Weights of a small GPT-style language model, trained from scratch on English Wikipedia.
Size: 9 layers, width 576, 6 heads of 96, vocabulary 8192, 51.3M parameters.
Architecture: RMSNorm before each block, rotary positions, biases, untied embeddings.
Training: a variant of Adam for these matrices, 1449M tokens.
Each number is 128 + 24 x the weight over the matrix's rms, rounded and kept within 0 to 255. Layers, rows and columns count from 0.

# layer 3 MLP up, 1920x576, rms 0.0448, rows 42-76, columns 384-447
[[143 102  99 121 112 155 155 152 101 122 123 113 116 143 144 170 134 147 146 139 146 120 116 146 110 144 145  98 104 144 153 123  83 145 121 133 129 117 131  95  82 113 107 150 124 144 104 138 147 122 120 172 130 117 105 155  72 110 116 117 148  91 143 169]
 [160 155  88 140 144 147 120 120 127 180 160 155 165 141 101  99 128 149 156 147 147 103 146 150 108 121 108 145 151 141 134 155 155 117 133 154 151 142  98 141 119 127 172 146 153 165 162 142 110 137 117 104  84 145 159 137 148 132 107  88  98 143 114 146]
 [105 157 115 166 113 117 125  98 146 133  67  83 151  97 130  96 150 114 114  73 174 126 167 118 134 121  96  88 101 144 117 169 157 167 124 168 106 124 119 135 102 112 130 113 160  92 149 108 149 107 122 124 147 132 114  88 144 153 126 125 118 140 146 116]
 [122 164 117  91 137 117 174 113  88 163 130 181  98 133 133 112 122 169 198 113  96 106  95 108 153  97 157 118  53 142 153 110 148 167 123 148 158 154 148 121 146 134 130 176 126 123 120 163 135 123 130 110 153 116 147 171 112 125 100 136 166 123 115 127]
 [118 127 168 160 156 125 112  70 118 123 102 116 145 149 133 127 116 130 113 138 147 110 141 106 110 122 108 126 117 160 126 166 101 126 112 147 128 114  93 118 136 156 119 137 161 126 141 112 115 114 171 107 129 163  92 111 112 162 134  99  86 102 139 156]
 [134 125 153  94 152 151 189 160 150 120 105 135 135 137  82 154 138 106  97 108  83 144 105  97 146  70 154 135  85 155  99 135 162  82 119 135 148 130  93 119 144  79 111 121 161  70  85 102 120 101 157 139 112 126 134  93 148 136 136 125 144 114 124 136]
 [110 158 151  92 100 105 182 123 140  89 176 114 122 112 147  69 160 116 120 144 129 131 119 108 168 119  98  68 156 136 167 114  92 168 110 118 132 131 124 103 119 146  93  86 109 111 113 142 131 161 132 116 112 156 128 118 132 162 151 108 140 107 141 129]
 [ 82 109 146 173  84 161 145 134 121 122 109 123 111 147 152 148 150 116 137 142 136 147 148  97 136 130 126 147 146 142 150 116  90 153 132  85 117 129 106 157  80 123  93 180 135 120 135 150 124 165  92  93 109 103 137 138 132 107 164  91 113 149 140 161]
 [153 131 173  90 120 133 116 149 122  72 115  94 172 158 102 142 141 111 142  94  99 166 122 128  98 122 127 113 131 153  81 135 117 145 138 138 131 119 114  92 163 112 109 130 140 125 128 138 100 129 137 132 137 125 145 151 106 105 202 154 143 151  88 101]
 [143 147 152 146 163  97 148  88 153 157 101 149 107 106 175 112 158 108 127 142  95 116 158 137  87  87  89 187 113 123 151 106 120 134 136 150 105 127  94 101 157 122 121 142  88 174 135 138 123 102 144 150 118 109 132 109 129 121 119 132 107 147 168 152]
 [140 129 146 122 195 123 122 149 142 135 103 142 104 135 110 112 142 116 147  92 118 120 130 144 134 135 129 135 114 124 143 101 155 141 120 127 149  98 142 146 167  83 139 138 104 141  98 127 154 121 133 129 145 129 117 126 142 152 161 120 111 158 148 158]
 [137 106 113 150 120 112 118 177 119 136 180 145 165  87 162  98 132 117 140 123 165 151 172 161 128 156  89  81 105  97 136 144 106 145 114 104 120 114 135 143 110 110 126 154 104  91 127  98 143 124 124 102 116 153 134 134 121 155  97 176 133 110  96 146]
 [148 131 148 148 131 128 108 106  98 143 154 122 113 133 137 159 137 160  79 120 149 112  87 102 149  91 152  94 156 161 156 143 116  98 146 117 111  77 145 137  79 145  99 127 143 133 107 160 144  98 193 140 105 154 145  94 136 136 100 112 131 114 146  92]
 [141 177  89 143 123 147 102  79 112 147 124 119 135 147 144 112 138 159  82 172 114 142 140 158 123 102 146 117 107 139 117 144 135 156 102  99  88 125 140 132 166  90 146 124 146 156 149 149 126 148 145 109 179 146 101 112 165  88 119 125 118 151 173 141]
 [149  75 127 142 107 129 136 140 124 151  96 122 145 134 155 136 124 145 104 142 116 136 118 102 125 142 141  57 146 123 136 143  95 180 161 114 121  89  89 131  91 157 170 127 129 191  76 111  90 182  93 142 126 156 131 107  96 125 156 134 130 104 106 150]
 [149 100 135 131 110  94 138 117  90  95 121 117 116 128 128 114  99 115  79  82 132 121  97 142  79 112  94 126 109 149 113 132 148 107 131 129 146  92 133 128 142  82  97  84 133 116 139 146 136 130 174 118 159 135  74 144 154 127 120 151 156 137 175 138]
 [117 175 142 139 150 119 131 121 123 133 113 152 148 141 113 145 112 149  93 140 133 142  53 127 148 195 149 106 133  88  98 122 143 112 151 129  94 112  85 150 101 147  82  97 115 114 101 128 102 130 132  99 120 161 158 100 127 136 153 170 119 174 101 142]
 [ 95 110 125  95 131 125  99 105 106 120  72 114 125 113 122 161  89 167 126 138 163 147 107 129 181 173 141 141 102 134 108  87 158 109 120 127 108  89  49 146 122 124 131 143 133 184 131 168 146 119 127 140 143 141 133  71 104 122 108 108 142  98 116 143]
 [ 99 131 100 113 111 119 105 120 115 118 154 120 126 148 150 116  63 133 125 107 107 164 128 130 132 123 122 110 129  94 126 123  79 130 123 147 100  85 156 140 146 129 120 124  89 179 102 126 126 122 147 178 123 107 113 174 133 124 112 106 118 100 102 151]
 [109 129 104 117 136 137 144  96  60 134 135 156 144 154 113  90 137 158 156 152 113 155 132 156 125 143 126 140 156  86 152 113 118 124 164 137 159 100 123 140  88  81 162 132 124 142 138 188 130 118  88 167 136 106 110 135 126 127 119 160 145 146 137 130]
 [114 114 121 139 145 155 155 112 125 148 169 144  93 137 150 136 129 153  82 139 130 139 101 118 166 178  87 103 115 103 127  96 126 125 164 141 140 132 139  97 152 102  94 114 129  86  85 134 182 133 142 128 110 110 119 158 138 168 115 122 153 117 101 121]
 [127 133 114 135 110 157 127  79 135 141  89 157 108 159 149 102 162 137 120 149 163 127 123 108 129  75 102 110 136  96 126 151 106  92 115 121 147 116 116 132 156 146 138 115 111 109 107 108 144 140 119 107 115 135 110 167 116 106 117 145 146 132 166 112]
 [158 133 115 117 119 113 113 168 154 102 138 123 137 130 113  82  76 147 118 165 118 135 131 115 180 132 152 141 142 159  89 146 130 140 151 107  93 137 162 103  82 132 173 135 151  81 119 116 121 159 122 133  87 153 152  99 131 131 111 106 136 138 107 151]
 [116 130 125 104 141 127 154  94 111 143 146  91  90 142 120 130  92 167  95 101 104  87 108 143 144 103 114 154 110 158 113 162  97 151  83 112 123 125 127 108 119 143  95 104 161 117 152 107  79 143 114 120 105 120 124 158 149 109 162 144 169 115 137 133]
 [143  89 139  77 172 123 115 161 122 167 111 166 135 140 152 101 159 125 124 114 134 124  79 175 131 149 145 127 135 130  99 141 136  98 133 133 120 185 131 130 161 125  70 141 113  98 126 126 107 112  98 143 155 135 177  99 122 179 129 134 148 149 108 145]
 [146 171 116 155 110 147 110 116 110 114  75 116 130 139 157 143 125 159 168 141 135 123 134 141  95  78  82 149 113 124  66 125  69 203  87 127 104  78 168 108 142  89 183 104 135 143 120 148 148 134  61 136 146  86 137 148 125 129  89 106 112 116 143 132]
 [ 91  75 120 139 167 178 112 160 113 142 132 130 152 117 132 133  90 153 144 121 135 141 127 161  95  65 145 128 124 170 109 157 140 144 144 122 101 140 114 111 175  83  96 140 166  90 114 124  95 112 125 102 164 147 116 142 114  78 139 149 119 135  98 139]
 [127 119 107 191  70 121  94 112 150 116 167 136 218 137  90 146 145 100 132 124 103  99 117 132 173  96 133 118 131 102 128 134 128 122 104  78 117 131 137 102 132 125 147 162 115 157 124 145 109 132 151 141 152  99 130  89 106 118 172 121 105 162 118 121]
 [134 157 158 107 146 152 114 130 137 136 149 118 134 164 113 151 138 117 130 134 154 103 111 131  96 116  94 151 134 150 101 104 152 104  93 128 123 148 157 121 110 145  78 160 115 103  97 140 125  93 126 114 116 129 139 139 123  97 126 134 131 179 159 144]
 [129  91 147 159 101 119 144 132 124 148 144 120 142 109 171  85 119 110 139 118 130 130 119 153 130 145 135 129 135 133 100 122 142 111 172 152 102 114 129 108 107 127 129 191 139 127 118 143 118 124 132  75 144  87 139 109 117 135 107 163 138 111 111 111]
 [163 109 108 108 137 123 139 141 151 139 114 114 135 129 140 129 130 131 142 140 115 115 102 137 116 146  69 146  86 139 143 124 110 111 144 155 108 157 103 182 163 158  94 110 123 113 126 136 117 107 157  97 148 134 129 100 119 155 143 114  95 166 142 120]
 [179 197 135 156 142 203 135 105 152 138  96 133 130 113 137 100 163 117 128 139 139 139 101 127  99 130 134 146 144 144 114 148 150 129 141 105 100 140 116 155 141 122 113 128 108 165 135 115 159 110 147 122 152 121 117 124 148 138  84 169 102 118 121  78]
 [118 169 104 119 139 123 107 101 129 113 137 108  83 159 109 162 126 122 121 141 165 128 121  85  68 128 100  91 116 127  76 174 128 106 133 164  98 152 156  68 163 128 159 100  98 132 145 123 109 148 126 125 121 147 141 103  95 116  87 140 153 146  75  95]
 [122 140 170 134 115 122 142 120 103 117 114  76 152 118 155 103 141  81 164  91 144 133 124 112 160 123 138 123 171 121 128 135 140 127 142 146  96 136 125  93 142 155 134 106 167 134 110 106 136 142 121 112 135 144 178 137  93 170  94 153 121 158 128 101]
 [118  90 124 103 143 134 159 116 163 134 133 152 125 138 135 111 105 137 137 125  85 167 100 120 119 134 119 104 149 176 111 115 133 146 131  93 177 129 141 112 151 159  84 111 120 113 146 176 118 121 184 108 115 166 184 150 138 103 114 110 137 118 146 107]]
# layer 3 MLP down (transposed), 1920x576, rms 0.0437, rows 42-76, columns 384-447
[[132 130 105 137 175 122 125 182 130 137 163 135 169  95 134 142 141 107 116 124 118 152 115 171 130 152 165 114 145 113  81 144 127 116 146 107 141 129 128  98  91 137 174 114 149 117 112 165 122 143 117 193 128 114 156 134 122 108 113 138  98 159  99 174]
 [179 146 133 127 145 128 122 112 145 142 111 117 112 119 121 113 142 136 159 118 163 127 125 129 139  90 131 157 145 165 112 138 113  88 125 100 135 144 126 163 123 128  94 124 123 155 184 153 125 118 149 141 139 155 131 114 101 138 145 116 130  87 105 122]
 [120 153 127 193 174 111 133 107 153 100 112 139 165 135 128 153  89 136 136  71 147 123 131 141 133 117 151 106 140 184 113 120 121 117  77 138 135 122 171 103 175  63 156 103 122 144 129  84 172 122 110 119 150 108 156 121 146 126 168  94 145 122 122  97]
 [149 157 101  79 115  96 101 166 127 118 156 114 139 127  78 118 109 143 136 147  83 119 121 127 114 105 160 121 170 150 175  85 152 138 156  95 132 138 158 110 112 121 131 122 135 149 150 148  88 137 135 140 113 103 116 100 149 152 141 131  98 152 124 132]
 [164 125 110 113 117 129 124 136 122  99 109 123 146 124 138 157 120 149 120 157 136  98 144 140 136 118 139 128 111 132  96 140 116 131 148  87 136 127  98 117 104 143 127 126 146 141 175 133 100 110 104 124 129 159 182 114 111 136  99 164 112 138 117 133]
 [114 147 125 139 104 158 104 102 124 108 100 123 118 113 135 162 115 101 160 155 127  98 113  63 167 133 147 150 114 156 133 130 163 141  88 118  81 145 170 143  83 167 126 128 123 162 122  98 146 164 101 117 171 108 127 130 133 107 121 143 132 151 147 107]
 [123 130 161 147 157 166 124  89 127 148 159 104 135 171 109 136 105 166 118 102 145 108 125 108 144 139 137 150 156 147  97 162 107 134 164 109 162 139 143 151 147 118 119 126 139 133 191 103 114 146 125 102 113  95 123 140 164 127  86 172 107 167 133 110]
 [145 128 121 136 118  93  88 119 160 124 124 108 104 105 105  90  73 129 155 112 149  99 100 138 126 100 143 112 161 135 101 138 169 135 150 142 127 107 129 124 153 140 126 124 153 128 153 130 125  90 117 120 146 114 117 147 116 159  91 167 132 181 145 115]
 [144 150 168 185 155 110 107 105 104 136 142 129 146  67 139  85 136  90 137 139 150 167 103  76 112 149 148 128 112 106 110 154 187 109 100 166 115  80 144  98 146 125 162 101 103 129 153 122 121 155 111 146 115 117 134 161 127  93  96  64 103 110 172 117]
 [127 104 130 137 112 111 118 131  81 110 147 142 132 109  86 136 149 128 155 156 109  92 114 105 154 129 134 120 111 125 106 130 140 170 134 146 106 106 156  92 132 105 141 111 130 132 111 130 148 126  88 140 136 132 108 100 157 103 143  48  71 135 158 125]
 [ 99 125 169 181 144 172 168  94 141 131 161  65  79 118 140 144 150  93  55 122 119 127 113  93 135 137 136 131 125 130 128 167 124 135 127 138 146 112  87 147 134 148 107 157 159 132 157 128 130 111 123 125 101 148 129 138 124 152 168 149 155 127 142 111]
 [100 147 128 133 112 101 162 115 155 149 146 113 139 114 147 138 127  78 113 161 158 105 110 103  85 156 146 143  79 106  92 114 141 146 149  94 102 154 120  78 129 152 133 110 139 170 131 125 136 126 110 113 192  99 163 112 115 130 144 102 128 169 123 141]
 [157 125  95 123 128 168 118 170  94 146 141 134  98 117  96 153 102  85 144  91 108 135 140 121 134 129 174 192 138 133 136 196 161 118 127 158 149 123 101 126 170 123 119 103 127 105  82 127 108 101 112 141 116 138 159 137 169 139 144 179 108 108 111 186]
 [141 128 145 125 129 133  99  94 111 118 108 150 122 127 129 120 122 110 170 105 104 125  90 126 126 141 129 131 105 139 139 165 138 129 130 161 157 128 147 157  95 143 121 135  98 102  97 146 169 139 147 150  94 113 158 107 109 166  98 133 142 108 176 137]
 [107  80 169 127 165 129 156 125 126 117  97 103 134 122 109 171 156 160 115 107 149 109 111 100 152 155  95 130 136 151 181  98 132 103 114 173 147 130 138 120 116 120 131 161 165 155  77 118  98 134 126 148 101 128  82 137  96 124 121  98 118 122 145 143]
 [ 86 126 177 144 119 138 115 126 154 131 125  92 123 154 134 138 123  96 121  94  84 137 133 129  97 106 170 143 126 117 132 132 132  99 142  90 129 141 140 158 131  98 160 152 147 100 165 117 106 190 156 125 146  73 116 129 144 140  90 119  79 137 170 155]
 [160 111 123 102 133 165 143 141 155 134 133 164 111  82 127 129 140 147 122  74 134 104  97 146 124 112 147 152  87 128 131 165  99  84 120 126 125 117 110 125 161 125 132 128 128 144  80 110 160  89 126 108 118 108  71 130 146 112 116 108 136  90 147 122]
 [181 122 101 182 154 125 123 115 128 102 141 157 138 132 124 119 105 159 107 153 125 114 155 148 151 105 126 122 146 109 142  99 133 142 154 130 115 140 150 141 135  97 139 149 140 123 124 145 109 115  97 146 149 148 153 110 135 103 124  66  98 130  97 102]
 [160  87 104  88  98  77 126  97 188  87 119 117 139 155 156 108 108 102 162 180 178 138 141 155  96  94 153 131 129 108 112 129  79 141 140 159 108 124  90 157 136 137 129 170 131 133 138  91 102  77 147  79  84 162 130 174  66 154 134 115 152 103 132 111]
 [ 92 111 121 153 165 134 179 123 102 107 128 191 128 130 130 121 156 140 185 135 144  99 115 129 108 100 127 122 147 118 128 149 142 106 148 122 113 134 126 122 128 133 149 129 142 122 111  88 124 111 128 111 158 124 128 145  88  80 101 120 120 113 110 174]
 [133 134  93 110 137 120 104 124  96 115 150 114 141 116 101 166 146 125 137 151 136 104 126 145 114 154 107 129 146  96 110 170 158 118 117 124 133 146 114 114 107 146 157 156 178  98 158 118  93 142 149  88 152 174 148 124  88 121 155 122 155 153 116 121]
 [119 125 160 135 111 102 118 121 117 127  88 129 117 112 144 142  97 122 101 123 145 105 156 155  56 113 155 155  59  97 125  89 126 151 119 138 121 163 142 146 124  86 101 145 129 168 106 127 125 163  88 153 129 125 123 182  86  93 152  56  98 151 156 152]
 [110 135 134 144 100 156 177 130  72 100 139 106 143 114 170 110 144 107 123 128 161 130 127 122 143 134 165 144 130 122 164 102 117 133 100 134 135 135  78 150 115 156 114 163 159 142 144 107 127 100 132 106 137 148 138 148 161 135 117 173 105 145 127  99]
 [120 143 103 101 126  96 132 162 152 152 137 118 112 109 165 177 127 159 157 160  98 151 143 105 121 108 125 127 147 143 131  82 164 221 131 135  54 105 146 128 124 107 161 111 136 162  50 125  88  87 135 137 178 142 122 148 161 132 180  95 105 149 108 109]
 [123 155 110 157 138 110 142  86  95  89  78 134 133 149  85 145 153 145 131 150 106 166  93 139 107 131 112 121 113 110 149 124 135 145 111 151 109 143 164 136 139 135 125 122 152 140 162 107 117 121 143 193 142 174 131 111 104 156 178 113  85 164 123 132]
 [155 153  92 140 161 135 122 142 161 163  82 164 128 100 167 138  88 117 141 107 184 120 184 128 172 140 119 151 146  96 109 130 142  92 105 101 120 105 110  95 123 143 106 125 141 100 103 167 105 118 127 140  99 124 151 150  98 116 138 143 145 135 123 141]
 [154 155 155 110  94 138 122 140 160 119 143 117 187 136 136 125  78 144 127 114 119 136 117 125 141 111 154 127 123 118 118 133  70  83 155 150 148 133 143 135 108 114 122 124 110 144  79 140 114 159 115 152 160 129 139 161 133  97 180 129 128 107 124 134]
 [150 133  93 124 153 139 123 159 133 158 100 144 141 148 109 131 123 139 114 131  86 171 124 104 136 127 105 102 166 115 119 107 179 118 156 180 145 145 160 133 129 120 143 139 110 142 135  66 138 107 142 144 122 153 131 104 131 186 103 169  98 168 108 119]
 [142 116 150 178 135 185 129 110 123  94 117 156 102 189 129 155 109 135 134 107 137  97 139 142 142 105  98  93 170 153 164 127 101 142 146  90 134 110 154 152  96 106  90 126 159 170 122 118 143 163 101 110 155 157 133 158 123 135  93  96 100 102 107 140]
 [113 130 159 109 120 103 101 133 147 130 102 148  61 132 128 109 100 109 154 101 117 110 131 124 110 153 138 113 158 133  96 146 137 126 101 106 167 128 115 104  93 166 137 118 153 161 149 103  97 102 160 128  87 121 118 176 138 144 137 100 159 141 132 102]
 [133 129 114 155  97 151 149 134 151 100 102 143 120 139 112 136 105 112 160 118 128 127 131 122 133 123 125 131 102 133  95 152 130 124 109 119 142  91 129 108  87 139 126  92 137 118 123 106 131 121 109 148 140 139 127 155  94 111 103 151 180  69 112 123]
 [134 111 181 185 116 122 164 120 155 124 142 125 107 128 121  85 117  98 145 104 145 105 135  98 163 133 137 173 124 135 115 136 101 154 157  86 171 123 138 160 138 153 161 127 137 112 144 125 105 144 142 147 105 129 114 109 146 124 134 156 115 112 137 123]
 [158 148 117 125 113 118 125 139 137 131 115 161 135 117  90  99 153 143 135 141  91  81 143 113 165 155 118 106 182 145  75 123 126 147 140 108 168 115 145 142 130 116  94  99  77 147 103 111 106  88 127 126 125  94 149 154 131 195 120 112 120 126 115 130]
 [118 136 150 139 120  94 121 123 123 134 143 101 152 109 159 123  94 156 122 138 130 101 158 146  97 113 148 126 128 157  80 136 124 107 147 122 115 138 144 119 102 136 150 113 146  86 108 128  65 151 131 121 155  69 179 133 165 116 112 110 116 171 148 109]
 [150 104 125 116 130 131  92 150 148 145 108 112 179  85 161 103 103 152 134 138  93 140 141 133 146 160 116 163 134 126 134 164 151  97 157 105 138 165 149 127 132 116 151 133 141 106 151 133 165 130 160 100 134 124 121 165  81 101 143 139 149 136 108 129]]
# layer 3 MLP gate, 1920x576, rms 0.045, rows 43-77, columns 384-447
[[155 134 113 139 116 106 100 140 122 120 119  94  61  85 130 124 155 130 134 149 150 133 143 175 153 120 137 124 105 134 139 141 107 141  74 111 120 146 129 151 129 117 142  99  86 123 127 170 153 150 140 138 120 131 122 102 134 158  85  86  97 124 179 107]
 [141 143 141 100  96 135 129 129 127 104 135 108 106 135 136 139 133 100 157 104 135 156 147  75 103 151 126 149 110 121 140 137 164 162 121 162 100 160 106 160 130 119 124 118 125 137 128 169 121 122 162 185  85 184 126 144 100 133  83 145 112  86  82 118]
 [159 162 139 123 103 118 103 146 159 130 163 110 127 107 100 151  79  79  97 113 146 123 143 105 126 131 120 150 148 107 120 103  98 134 123 146 142 167 153 111  94 162 122 144 148 126 148 127 165 131 110 138  88 112 163  67 141  91 149 152 143 169 123 182]
 [101 106 106 130 148 132 125 114 157  90  70  93 149 100  61 140 117 141 100 131 125 139 131 138 111 138 102 111 136 117 116 115 111 124 141 128 190  94 119 112 110 113  88  85 111 153 134 115 123 144 112  99 116 122 108  94 115  79 187 135 149 136 136 142]
 [ 57 109 107 123 143  89 123  90  75 104 129  98  85 150 114 160  96 173 108  64 139  74 119 107 123 131 165 140 174  67 124 111 132 143 142 147 126 145  94 102 127 140 102 108 166 151 144 111 111 113 143 183 112  68 118 153 155 151 127 170 169 149 147 130]
 [124 141 185 156 131 126 159 145 115 135 134  85 158  96 113  98 143 157 115  85 178 124 149 117  68 145  94 121 101 130 125  74  61 159 131 146 152 131  86 145 154 147 160 139 164 103 124 118 127 118 102 114  93 116 150 140 120 121 120 139 108 157 126 129]
 [162 109 116 114 129 105  86 124 162 139 175 109 149  99 131  76 117 131 106 143 130 139 122 139 151 149 160 139 114 148 134 106 176  99 149 134 136  77 171 148 164 152 125 108 140 151 121 156 143 126 122 153 124 138 125 128 104 116 156 116 171 152 152 133]
 [ 84 114 120 103 163 122  72 140 132  95 106 168 124 122 126 109 156 157  83 137 114 131 137 104 171 106 120 110 140 151 124 120 116 171  97 165 150 133 157  80  99 195  94 145 124 116 154 114 157 170  97  84 124 132 100 149 153 143 116  92  98  79 127 104]
 [125 133 157 114  90 121 125 170 111 116  95 114 123  93 150 122 121 126 164 122 163 134 102 128 127 123 110  95  98 133 148 109 111 155 146 120 158  91 107 164 112 114 181 134 106 140 144  91 102 160 109 115 132 128 127 102 123 151 104 155 127 129  89 138]
 [147 113 156 112 157 135 147 110 137 115 142  97 141 129 125 110 154 119  95 100 140 117 141 154 148  84 126  96 145 149 103 140 116 120 121 137 146 101 162 111  89 153 127 122 163 134 130 128 164 106 109 147  80 112 158 103 140 163 122 115 141  88 112 131]
 [151  90 118 161 136 139 115 116 137 155 140 142 120 109  86 125 118 152 140 116 115 147 132 137 118 129  74 138 171 176 191 118 114 133 116 128 144  95 126 189 140 104 110 159 129 149 127 118 112 131 151 136 113 117  99 132 110  87 121 126 126  95 130 138]
 [116 169  94 135 147 121 140 117 153 102 115  92 112 130 163 116  96 142  85 105 114  85  43 143 135 145 160  80 120 162 144 151 154 116 137 101 113 166 159 140 142 119 109 122 104 105 130 146  35 119 170 160 154 132  92 146 124 159  63 148 159 108 124 146]
 [148 128  89  78 158 113 128 123 119  95 146 113 156  82 121  86 102  99 118 133 109 113 128 146 113 103 107 107 127 128 154 150 166 124 131 149  99 159 134 128 175 109 119 128 140 148 119  96  99 165 153 127 121 116 159 133 131  95 117 110 110 114 109 101]
 [ 99 163 109 129 142 136 103 138  99 138 119  99 130 168 138 133 126 130 128 137 117 144 134 145 120  83 159 131 151 131 123 139 147 123 155  97  67 147 126 100 140 117 181 114 109  87 132 137  94 121  97 135  98 111 120 111 126  75 161 124 128  84 123 118]
 [149 104 127 169 155 145 140 141 140 169 114  94 113 139 186 114 144 165 111 122 116 102 132 131  80 146 101 121 188 128 125 115 100 150 101 118 116 165 138 113 146  88  97 127 152 105 114 152 133 146 141 147 112 148 117 102 128  80 105 104 130 117 119 137]
 [125 138 138 151 107 148 143 130 155 100 124 165 141 140  99 161 117 144 110 141 183 121 120 125 110 139 140  72 117 117  85 113 122 127 138 109 117 127 138 129 113 107 128 129 113 117 159 139 141 124  95  95 145  99 146 130 141  93 100 128 126 119 118  75]
 [135 131 100 129 169 189 168  95 156 128 159 163  84 101 165 119  96 133 117 153 157 152 160 161 120 107  96 102 120 110 121  99 144 144 135 127 105 177 137 123 128 112 138 123 165 105 108 131 155 114 146 136 130 114 108 117 154 152 149 118 137 122 104 108]
 [115 129 114  84 153 153 106 148 173 108 197  93 142 161 159 136 134  92 136  95 136 142 148 135 131 154 110 111 119 141 151 116 109 174 159 141 145 144 157 143 168 114 129 148 146 131 116 128  99 113 144 133 121 129  80 144 103 120  94 118 143 134 152 138]
 [130 115 158 120 131 128 161 146 123 158 113 149 130 130 151 162 129 145 107 134 129 112 118  77 137 118 138 117 136 116 175 165 151 108  91 104 163 188 137 123 158 118 112 114 138 153 102 128 140 127 107  93 121 130 132 158 156 111  86 133 115 103 135 152]
 [141 119 169 118 136 116 128 156 138 122  94 145 120 132 124 107  93 117 116 113 137 148 122 149 103 152 134 161 120 151 135 116  71 106 146 103 171 141  99 131 136 139 139 136 129 144 151 109 135 119 106  77 144 118 142 112 132 112 165 113 111 123 159 180]
 [116 159 117 138 129 137 160 101 138 109 132 119 132  95 151 125 140 116 129 147 153 137 104 128 129 157 103  96 126 156 135 130 103 110 101 161 128 173 146 114 134 146 152 128 133 108 118  99 125 116 143 135  98 141 154 147 100 179 153 141 124 127 142 109]
 [115 111 138 122 144 112 129  90 139  88 134 135 137 152 143 141 127 148 125 112  88 127  97 160 167 141 164 125 137 130 132 146 140 178 122 131 127 143 159 104 117 131 102 136 141 160 113 130 119 141 165 120 139  74 138 165 119 125 114 117  89 109 129 123]
 [152 109 162 123 105 103 117 106 129 125 101 111 137 101 110 157  99  57  90 158 123  76 114 189 142 134 141 129 114 125 168  86 133 170 173 116 110 126 120 123 131 104 133 102 149 115 121 147 153 133 100 136  88 118 155  97 126 136 161 164 138 117 134 172]
 [150 167 137  71 159  86 156 123 102  97 156 117 129 118 146 102 111 160 160 121 144 177 167 158 124 109 108 147 138 129 107  75 153 141 136 133 124 165 112 126 136 120 125 136 111 136 113 131 139 151 128 123 193 121 125 110  94 123 158 145 124 135 146 158]
 [113 120 126 107 134  79 176 110 146  90 142 129 115 143 132 121 132 119 137 100 140 100  81 159 126 101 107 122  99 161 138 123 142 151 172 165 109 116 103 116 138  98 131 144 126 121 126 122  94 123 116 126 138 153 102 124 148 126 110 130 167 124 107 146]
 [173 111 154 122 120 101 176 100 137 145  72  87 110 167 146 134 133 112 123 105 147 118  89 100  97 110 128 138 175 152 134 120 138 126 106  97 169 156 134 116 122 106 152 104 187 122 113 135 113 128 147 132 154 123 129 131 148 153  78 160 130 124 141 157]
 [141 152 135 168 147 143  99 161 193 120 118 125  99 159 146 127  96 102 127 156 102 112 121 173 137 123 103 120 130 101 139 150  86 146  92 118  92 158 168 151 124 141 132 124 167 132 141 109 120 133 107 152 104  92  86 138 106 174 120 119 118 136 130 106]
 [156 138 173 107 124 136  89  56  94 151 105  92 115 115 143 137 139  99 128 152 116 117 141 104 102 122  87 134 106 108 123 128 155 136 178 159 146 127 136 152 124 148 112  96 153 148 116 111 154 179 164 114 128 125 161 132 139  98 115 127 116 171 136 114]
 [143 129 113 106  85 141  96 138 126 156 170 170  96 144 147 100 112  92  95 127 118 114  93 112 141  79 131 129 134 142 102 164 116 144 126  92 170 141 170 134 107 143  80 160 101 104 134  99 115  93 139 110 125 132 127 135 156 108 119 118 139 110 135 124]
 [111 129 137  92 146  93 153 145 145  88 138 116 147 115 173 160 136 133 127 135 104 130 104 161 136 153 143 165 146 135 104 100 110 123 166 113 116 150 119  95 122 144 124 127 178 136 110  69 113 158 141 158 114 119 170 100 160 117 125 158 129 107 121 135]
 [127 126 162 128 152 169 129 146  98 138 144 126 122 133 115  74 159 120 120 121 136 130 160 124 127 119 116 136 106  96 120  87 134 147 138 136  93 133 119 110 129 155  89 150 124 111  82  90 141 158 133  97 108 140 111 161 139 123 158 101 180  89 102 136]
 [ 94 104 111  87 153 144 126 116 133 111 144 125 116 147 168  93 125  94 142 201 120 150 115  82  92 168 109 122 146 132 193 116 132 148 179 138 119 164 135 122 111 135 103 131 136  80 122 101 152 138 140 139 110 129  85  72 106 111 143 129 153 133 157 132]
 [138 148  96 177 129 120 164 137 110 118 132 107 105 149 159 102 134 139 136 117  83 115 112 100 119 139 114 118  81 134 137 132 143 122 176 140  93  98 120 162  89 136  86  95 124 103 104 171 142  68 116 124 139 130  96 101 106 124 118 136 110 101 138 131]
 [ 88 112 138 156 128 113 118 121 142 122  83 118 140  77 143 172 135 126 144 147 124 134 159 123 174  97 100 152 127 122 149 115 129  86 131 124 120 117 113 142 164 120 151 135 145 110 153 125 109 127 177 149 109 165 140 119  71 140  87 120 145 156 157  33]
 [156 132 109 163 145 105  71 119 152 125  98 110 104 140 104 136 170 104 195 141 150 117 152 142 157 147 121  88 136 140 139 103 138 131 152 132 136 128  64 144 137 106 140 147 124 101 127 163 184 103  87 141 169 108 154 155 113 140  73 142 144 127 123 148]]